Weights of a small GPT-style language model, trained from scratch on English Wikipedia: rotary positions.
Each number is 128 + 24 x the weight over its row's rms, rounded and kept within 0 to 255. Layers, rows and columns count from 0. Numbers have three digits each. The size before them is the row's rms in percent of the matrix's.

# layer 8 MLP down (transposed), 768x384, rms 0.0696, rows 721-743, columns 288-383
098:127119163118139114111163122134141119137123121172107153121129130138113123128127089138114142164126106123155160125115169127149165109137147185181089105104165113106080127112152103125155148152102079186147133134094119122074128155109096120090162134155115090118103125146140150178092127120152125182
103:116150135124114146130120075099131132146065149101163128129120123109107156091135133103135144111104124146114122152146146134139091111131172150132079116127141129137122132107116049101105088120139096132145074133118152141095132119100126146126089121136149115132082083142144136112123153141122094163
102:099108153117101159140110123129121133070105110137109155154140112157169143129090078123126113142189107152110143156151125154106140108137140112136112157134123154110154123095121169119108125175109140132136145151133122115119173129114094139171160097144117110119134141094090155143141148156143131160
100:102096109153133147153132150153157087121107087119134114148164138150139175128082182098112134138135123143133131096092114113145132071099148121172158112099118137106088151103111166133162159098130100135124142163110150113133122138129117138112122109131097141104163147121162128151117159178160135130
101:140148105103118167103135102127156101112130125106108107106142145110093095126138137149123159142107128123138112176127103129135129124113135127111125160152107127103116104181128133102152142098092146171086137152120152116138141110155088117120133085167156172136127139151134119165166126059170144132
102:075139080158109100130146144136125177133163142133138079115131142106122097110115107121122093087146073125127122154111130149106140088118163151189134158124153133133126167077092114142108126139094129124135140140113105163117123120128154138131142100146142099101105119165132142146140120142198157118
100:111084164141123104119179129132128114102118138087148100121139135145102158135126140111108129138122122114119117123147112171133135127137145115135116168115153075125145139103159157149136113122172129114090129153158175129178127092111088109111150104125105115084100152091143138145119150123151118166
103:116181100116122148098131147130137131140079140120111068128123144125089152096156122171137126139103104196111103134144140132098097110112164114111151112136178123143133124152131078168135151079123135112083085107119155135112136140158104154136135134128175104145115097151128120092135120128136120109
066:125129161135068150123113140103106115089136093128093121112121097163148128120129112101144145138141121104120115138141121127093087137161146144163125126136091153177125132108145136140088142112097127132100158107157141121122109061145171143105145109104110157149126176136110142147146156081083125114
088:114122102114132108116153123085135131135131120147086142165122117121134135103124131101146082096131120139119130109157129144154130127125098088131129114112123129141133106143141138122115139130122124125089128114110090138154120164138126133105104165111098199174136117105143137095136111148121094139
098:119084161132167134129140115104140146164068102101113145115110129105157128139140109120104154116158101152100117143130105106137127123079166114130141124136155139119114128151104145103082113121111151119131105149092128154134158143139142114137130147111120112129100160118142137150124135103178134127
095:140139109097147149116150141080144116124161093118120165069139125054149124133109152080126134106158132149108138144177164172144094103128113090174134160132112137123153143115131136156116157133120090118155096154116140096132128107126107124103122114146164169111108093107135151091159134127115170149
104:136141089139103186113126144136137137123132129142106137131125130079142155069107098103131128124099113140192097127107115135099129140119124127118162145143116149176115134106127168098095135135089151110156133123167119116139111146145123181079109174172102184151144103113135086119128160103127136122
098:127133141103166109108138127128163139149136094117134167134104143084094090096145114107109151129118175097125107149098127097092142103095122155114108116125157165103122147138095139131098123132083168148182148153146134129116157154111143135127139101144152128125118124082097116098153149099144105103
102:119121150107105122132146136142172159113169110095147147149138095122149142136104143116103111186119157114138141134091126112145088141081077152118133132153132144132107122128133115135124110156171128181114169095148099083095120150110129102136131157133146133160088057146084151124150147097150112104
099:139081134155122128082130107138146112143081171078108144113120096133175151131138163108116133091160086180093113119135152160138112149130148115149136154147146168183128119102147156119104088119133117130175133085057117168135156120124145109108112131149128145131122099113124125118136130147154116161
098:089156118087060149118130158108102112149129111120079139114104103126167124098129128112132110158151142108119117110154087122124122128139124127099136109096118163129174128136103118129093083129112167084151123111150162118151138173110130132131129151141155180149110166171136092144114111107117098194
102:154181134109129139169084082108128131137122102119143138126098162157146116115115121103124151145116131086107140137156153092105167157127153136125082071144090129099148127109134107142130121112136123137142127119100150136122123133131147128122129149144149092167149168143140130149110135140117107115
108:123081104148114145121149129112169123155157162168085119142104082152114128099134122105138138163124156156114074136125123099108124109161155095147106102163146173146124138168104133123094125139105110119074121122115112117104122139117133147107122112129121159128150125155161148108119147124150136085
100:118154140142135153107127182103111151120128126127087120079130153112115138105129105170127144158150179153159110114105147092164115140111133156131127128129123135127116173105151176137102142146139116134176126176128133135144116159129122147115085091130135142139118150143130089098111112175090150077
097:174116143122110135131122149121133113116140119147143103128127137078138126128135109148153111109111113155136127136161164157108140138116154126158147082101135061106120129154130169114113138140124120122115113138089088139144109119095104141138071096192139133117134120128142121136154166124123110111
098:089124113135119141130156138149103132143138127133124109127142169111109108137132107154135138136128103139137143109134088168165100121118158080154145115149138184102132147134155121109105130121153109111148140151135161105131105134105115103095164159151138121121138092140158156112130152116105111164
091:150152143127127116076130139118168134141109065143102127135154123134101120151136165156134098080118130109118106135126107145147132127113179132125123109126137147122128122163124123122128141128097109096125158135162151165161134108164159134085071148131145106114118106133137124159162101148129154114
# layer 8 MLP gate, 768x384, rms 0.0916, rows 722-744, columns 288-383
098:102143126166114124092121121103115148155131085118140099127163176145136120109124129114158125149124113136119084135108131153102142139143118103180083125092119135145130134142161149142114137104131142138122162175153138105095118107121086119138075116131130144144180094147161155165140126146096120118
097:123157143138121110140089128150174138104149160091194119105171111112122149123122108136120122149114169101157124139094100135112144104130168109185154121134095100127084123152115131135133142106159115110117125158127159132139184107128141117112087115116120102153110158152156144149101113115131134061
103:133124173146109106099110164119148139144201140146123158147113155126096172154121121159109179093147110170113128133144088157108094145147089087163122119103200163173160131130103125130161134143165110132113128132118081137155151158098115135144155123131154107139113113145127142149112108157112158182
095:098133125072106139107137088154127107095127128081145139143136103102126106135103105152134140117114118117120103156136124128154118154119145134114119145156119093152128139164129180127157171118089165150105154153147147114151168112175097133103129084147155128101120134130144085172124129093175154147
106:083129159205169159075133135118105136134114141158095113163107151173140115123122137146157139114148167118099124108151144096167136134126088172090138183092137139130163137143142150141144130149100161157132099107130127136133140164112126104119119110172094112116132103139168143140101107116082109138
110:130112116132126156154096160130126142078141128130145161120135152138128138112095147117130138109159138109115141160133151163127126115066133115100113134124087144127117121155113143153094159113149088112138123131135107127175100108128120105146128156138142124129180087172133119136121076109178134112
106:131097115147155138126108099128111137122114130086138124113120100155149124088123103155133141114097102104156135095135075159135104140138154156177142089112133133110137139184141138115142128170137115111147177131105164144113102114102138114136140121139152176123121103119115136139127109165168100130
068:115095182101145115109156112109136091121166081097147110148094148119093112118178123133180100178107104093139136114135097172101129157162116141157157170119109152130107120082122117124137131113138114144156129117142154086143129091139124153118128105112079144115132110107103126130106140123107143129
096:125080119108098168121096100120097114143110139135176097140138171141133123115123148106184145125143142121147149118121120137091116136146139091146163128086144088163133140155104170135112141086121113126154156136134155115111153124153137172157129109104139173119124126105060135127141116101176141137
103:198121105105150135149138121154124118141117122129150103126097136115065125130148155122175137120127129113178117137143114137130130120131107109141121130118135150148158210127094086164114130100091090129141136096108105109116078171139140074153148105129090136120102121112143106093101139130099093118
097:127128111104092121141098121127124094111115160140138160125154107167144140127137132100139125173110100104127155125132130192152098169115159118144128106101128146100194109150100111149108089113101133135105071134137123095141172144121122095115101148150098071098113087155104088125136096104120123142
106:156134127139099122115115153155136162052118122177106112115151135113131149092125127095129126181104160186164183107131143124112093141121161069126151129112145141172064195120158090139129130157154105138144146169132122137095134116124084144145143147156113125128111087090119110126133105123134131090
096:183135103132114128093112129152136083109131136091142117102098121114159124139124137150084122137115140090145144117116169125111127135149101133095130123119125150109203121093131136109112153074085176090129089154153110160127102120154120102108138119129099107150119144149123093125150170120095088167
107:084140118150108134150135156173141100139145116137105121100118192092121120163113116085135176181123140091152134135140166110138128103119114158185149149132145132127070101135131119101166138120164108142151152135175160115157082139093135131094105133133175165108107123101134177124114134107136111151
095:130113137145157138123151099110066135181133135130139102132149095115148136151122153141131118126149156168086086094140101151194133163139135183129133131070165133126139156106112143092129123142146106120102113116100143141153114130106100146142158103126141122189117102133140134086093140110154113172
091:135080145105154146131154127183118124122110137122093098128174121142116121157117123107120140115107120146138157113126114061138153120076157109090121113121136109150114081143161112101131130087122132136077132111113103143092153148095145128155099073102095171130190130163136130155152148148090152122
099:104129125120130131122094158138139144106155134086145133101146112129151123156113122140128148127146168129134136162115126106118152136127130148145133117133100091147132147135147127115186135185147152109141086110121136142138082145174123112070089119128112177116137085133171131134115127133166088147
106:130107109145132108135149129135125143136122125114099132173073156156127156132075143113093099157111151104167106120164124125114114136180154116140123128158154161114122151159112144148104159154079130094104171134109093061140145129118123109133089121171105158114146133105118119143144140137137123130
099:115092109104112111135144111171163161091104116113119147144151169117154164121136142145094154089135119123123150093119089145113156136119136170121104130129114139105149137089100116118059142132135131142106135136098127137177092186099127120121134131104125156129107137137146115129127120159155119177
099:108125124145111119122088126149120112147108115134106108151128131115125159093093151127121140126170136146113128088092132144153082102130125119130100102102164133125134105107111116109107117125138139148130109142135155134136128072121134102148115131121116109102131115163098117132122092094181093137
105:124124126120112114105128123118139143144122124107161112131181143113117093134133126098115145099114123134097133109139110112140153183129158146124144085085152107113111102124115143143112136151137164106138141111112128110103098095128135093142101095154114127093155114169126103154145059102142166091
086:110114117104146099135100108139129146165079146155146112130115107137132129150115131115114111154147074101145097142106110132104115122102107116159148064156122131174119126113122114113133148111134123155126127107156139117168153125133143119127170183145119092143147122095107148132148124108174143122
109:198118174165179095085083132121140105134119120107099148206107152144108121162117078116168100135112105172154144129132161101148109136127118123174133159165095159119108136167134131121139110131109147091100090129167104131086123116084129068136137090169152137146087106126126100121115146127135113147
# layer 8 MLP up, 768x384, rms 0.0969, rows 722-743, columns 288-383
101:141104197141134121154159095139162131101105134137126147135151173126113136099129119153113089148128121121150063157152130124102111144079166111120102114123119110118117137093152121125090122132164122130085144109122121099097119105151180095117114132129111128087083131126142178185086104137111109089
101:114114122092163119145111148147126152119134105108137151173112146148099132098118127107146108133171093091118160145145144132143140140126117133094119155125115137127140114097152168087085131119134135174116090096093129084118124141127132125139137120116148139109129123121134145118138140164129122115
105:206137112159156087153154096143137111117148121075124113162168121141136133124113160120136097145123153090147138092126113081148128141152164130112103144131120136149118157124099108085138130156106133132183147124177147077126116123135132123135090113118157119138188115125164115105110103065125168118
090:135106127126148100132104160129065169156162153165113129124113086129157142116092136100146088110096111122127158128140172110112142103167129141148160096136166115149099113131132138120138162160120144083168156150142102130183135141103142134120131126148160110153093133129127162103131131154110109133
102:087120106140149124101128155139105173107139169118175110135085119081094134112126154107144155100166116161127115110155157126133122129136132106124133129139116143100176111132086110121113162116118147155145107138136152138103107151149127105123146093118094099142113154100114145124114093133103120070
106:138110093116141136133155138132107069156144098109139149138122128104072106167135094135120110173089142118121132180120136136096132157091105152118113097125098125125099124129144121124141164095118177136154111082124126143154096149131129135113096109152062164132122142104101141120120123140081103119
103:087149147124146083104142133118128126140130169113133180124151063128094124130147090127160108111142151125148155130124157136108089082104155135132122129156111105105144087138167133115123128148102123125113139127121174147134155131104163121134161126118127114131184100116159084128183115144166104121
084:148136152116132150118131081127114144094121166104171108116088179137102155111136107140118111115135122149109101103101155171107129136148133108125134105108138094086148109119130123130121150112153090125103129131139160118082097154131104121071126121105152115120129152119131120101101098109130155127
094:132123108128086134123104130172110113114165143102128098130090122128123149074117114111114153107095190148132125140144108119084114134153141140130144126149089132089120116154093139133155149142103115150143088130135149160147187133139142125139133080171136166135125131167122136134123148130170118151
105:054145128133159139107132109114120123148103132163132088098135087113138131123107135138111129143169195127085133099131145123135119119132092133120147141129084099110082091116123125128071104125121115154157165123112131105110151123135114133096148090112161110110129126099186143157116115118123080132
090:118122158121157092095128123093152086127113120140119131159086100089133085096079137099108127113134152134143099102131146126116137125146154171141123120131139070140127148142118136062103138150117131153138116126067157173161107165115122136126094116082087166117119156114163127172114092120161090145
103:124106117110094113102119135114099183119159178128133165114118099114101131131185114106166156131107112150112104137117119128151142135144148133125143116148132124122140131144118148126139099109097138138113148165144117168125140155160106135102131176111150170147112098115107100165157147120108143118
094:112159148150123154085114117129150113146165117149116131129128130146127116111128151132192143100145070132129117136121105114123078127169116155126173124137107155142104133113149112106150173096149130106077102150112150137130126129124143144124103091173143138148094101113133135145126120133107146143
102:147117127129107134169137167086134075102142114142178138126131108145160125146132131122111135095150157143143134125168167099133110147106140117149132133116170136115126102172120151100144133153140140097140131169119145071126123127118148071096110134156090134129202168120150133146165123135134146139
095:098120152133131124098201107113071167152154125163098136125178134121134145158174167153153104139145120123116137095131092129154117132130126149161138188112156109114120137110128199158132106124090152102185157135133137086093106126110114129127106169139120148159122138132064146121120110146129136107
100:127144077113123071147152126136158113137149079146138162149153136152088121117133122163102101117134169153113118126148121152107134163134093119108118102113120134128151120071111139128167102152123144129107116095120138085123149132099144145132131186135132069155129146093139110125128112136154118096
102:127091114098134150124126164128140128109080109134156146116076139138115131129142133122162110105119146149127147113147093179127137133117096140160119104127096139093174115139107156135102168142160096133109138126145110138113136109112144108092123104156119144156179182151119084097158121137161095107
111:144124114108126122104131091125128125130120137169096129176132106134116185135146166142106138150151156160134063086153151102094148118129131105145122111171114088108167143140149138167138159121143146129090162137104140106141151144126113168076093069146124159135161115158174103089109144138119118124
102:089124177151160127077085139109128073113166111141150127134166115153126149134120149176164161101167090103133122183119142157091154087118154149138106138104094104118171133137086103094081132139140119141157115133122129121148129121168131147093064107125082143113115129143148120180101114159127129124
098:104137133118092159136154104105126128167116150100116147126139133111086107115139159110162174151106183118175110115144147120120104099120130132133093087150121131162124138160153161121180173098124159103122117153190122107162083148094184093174101099113138161108109158115163147095091102119150131129
099:136096119109150152131162170141127109113144126133126151117137077112132114113077159119114116145126133095108191125140143171129112123081157135166136132083099122097103131121130120099153119103082114139184072106113102102128148118094081162144142139114148125140144088126163155127156157124152141142
091:150086134146130113121136161071151146096154106074124140139137150126102077154162166123179133131136136107115122075106171090149134088131125106112139123137145128106099149106136100120087130097157081130095116139112136143129125143142114125128092121128148138127090113162177098116105136164130109146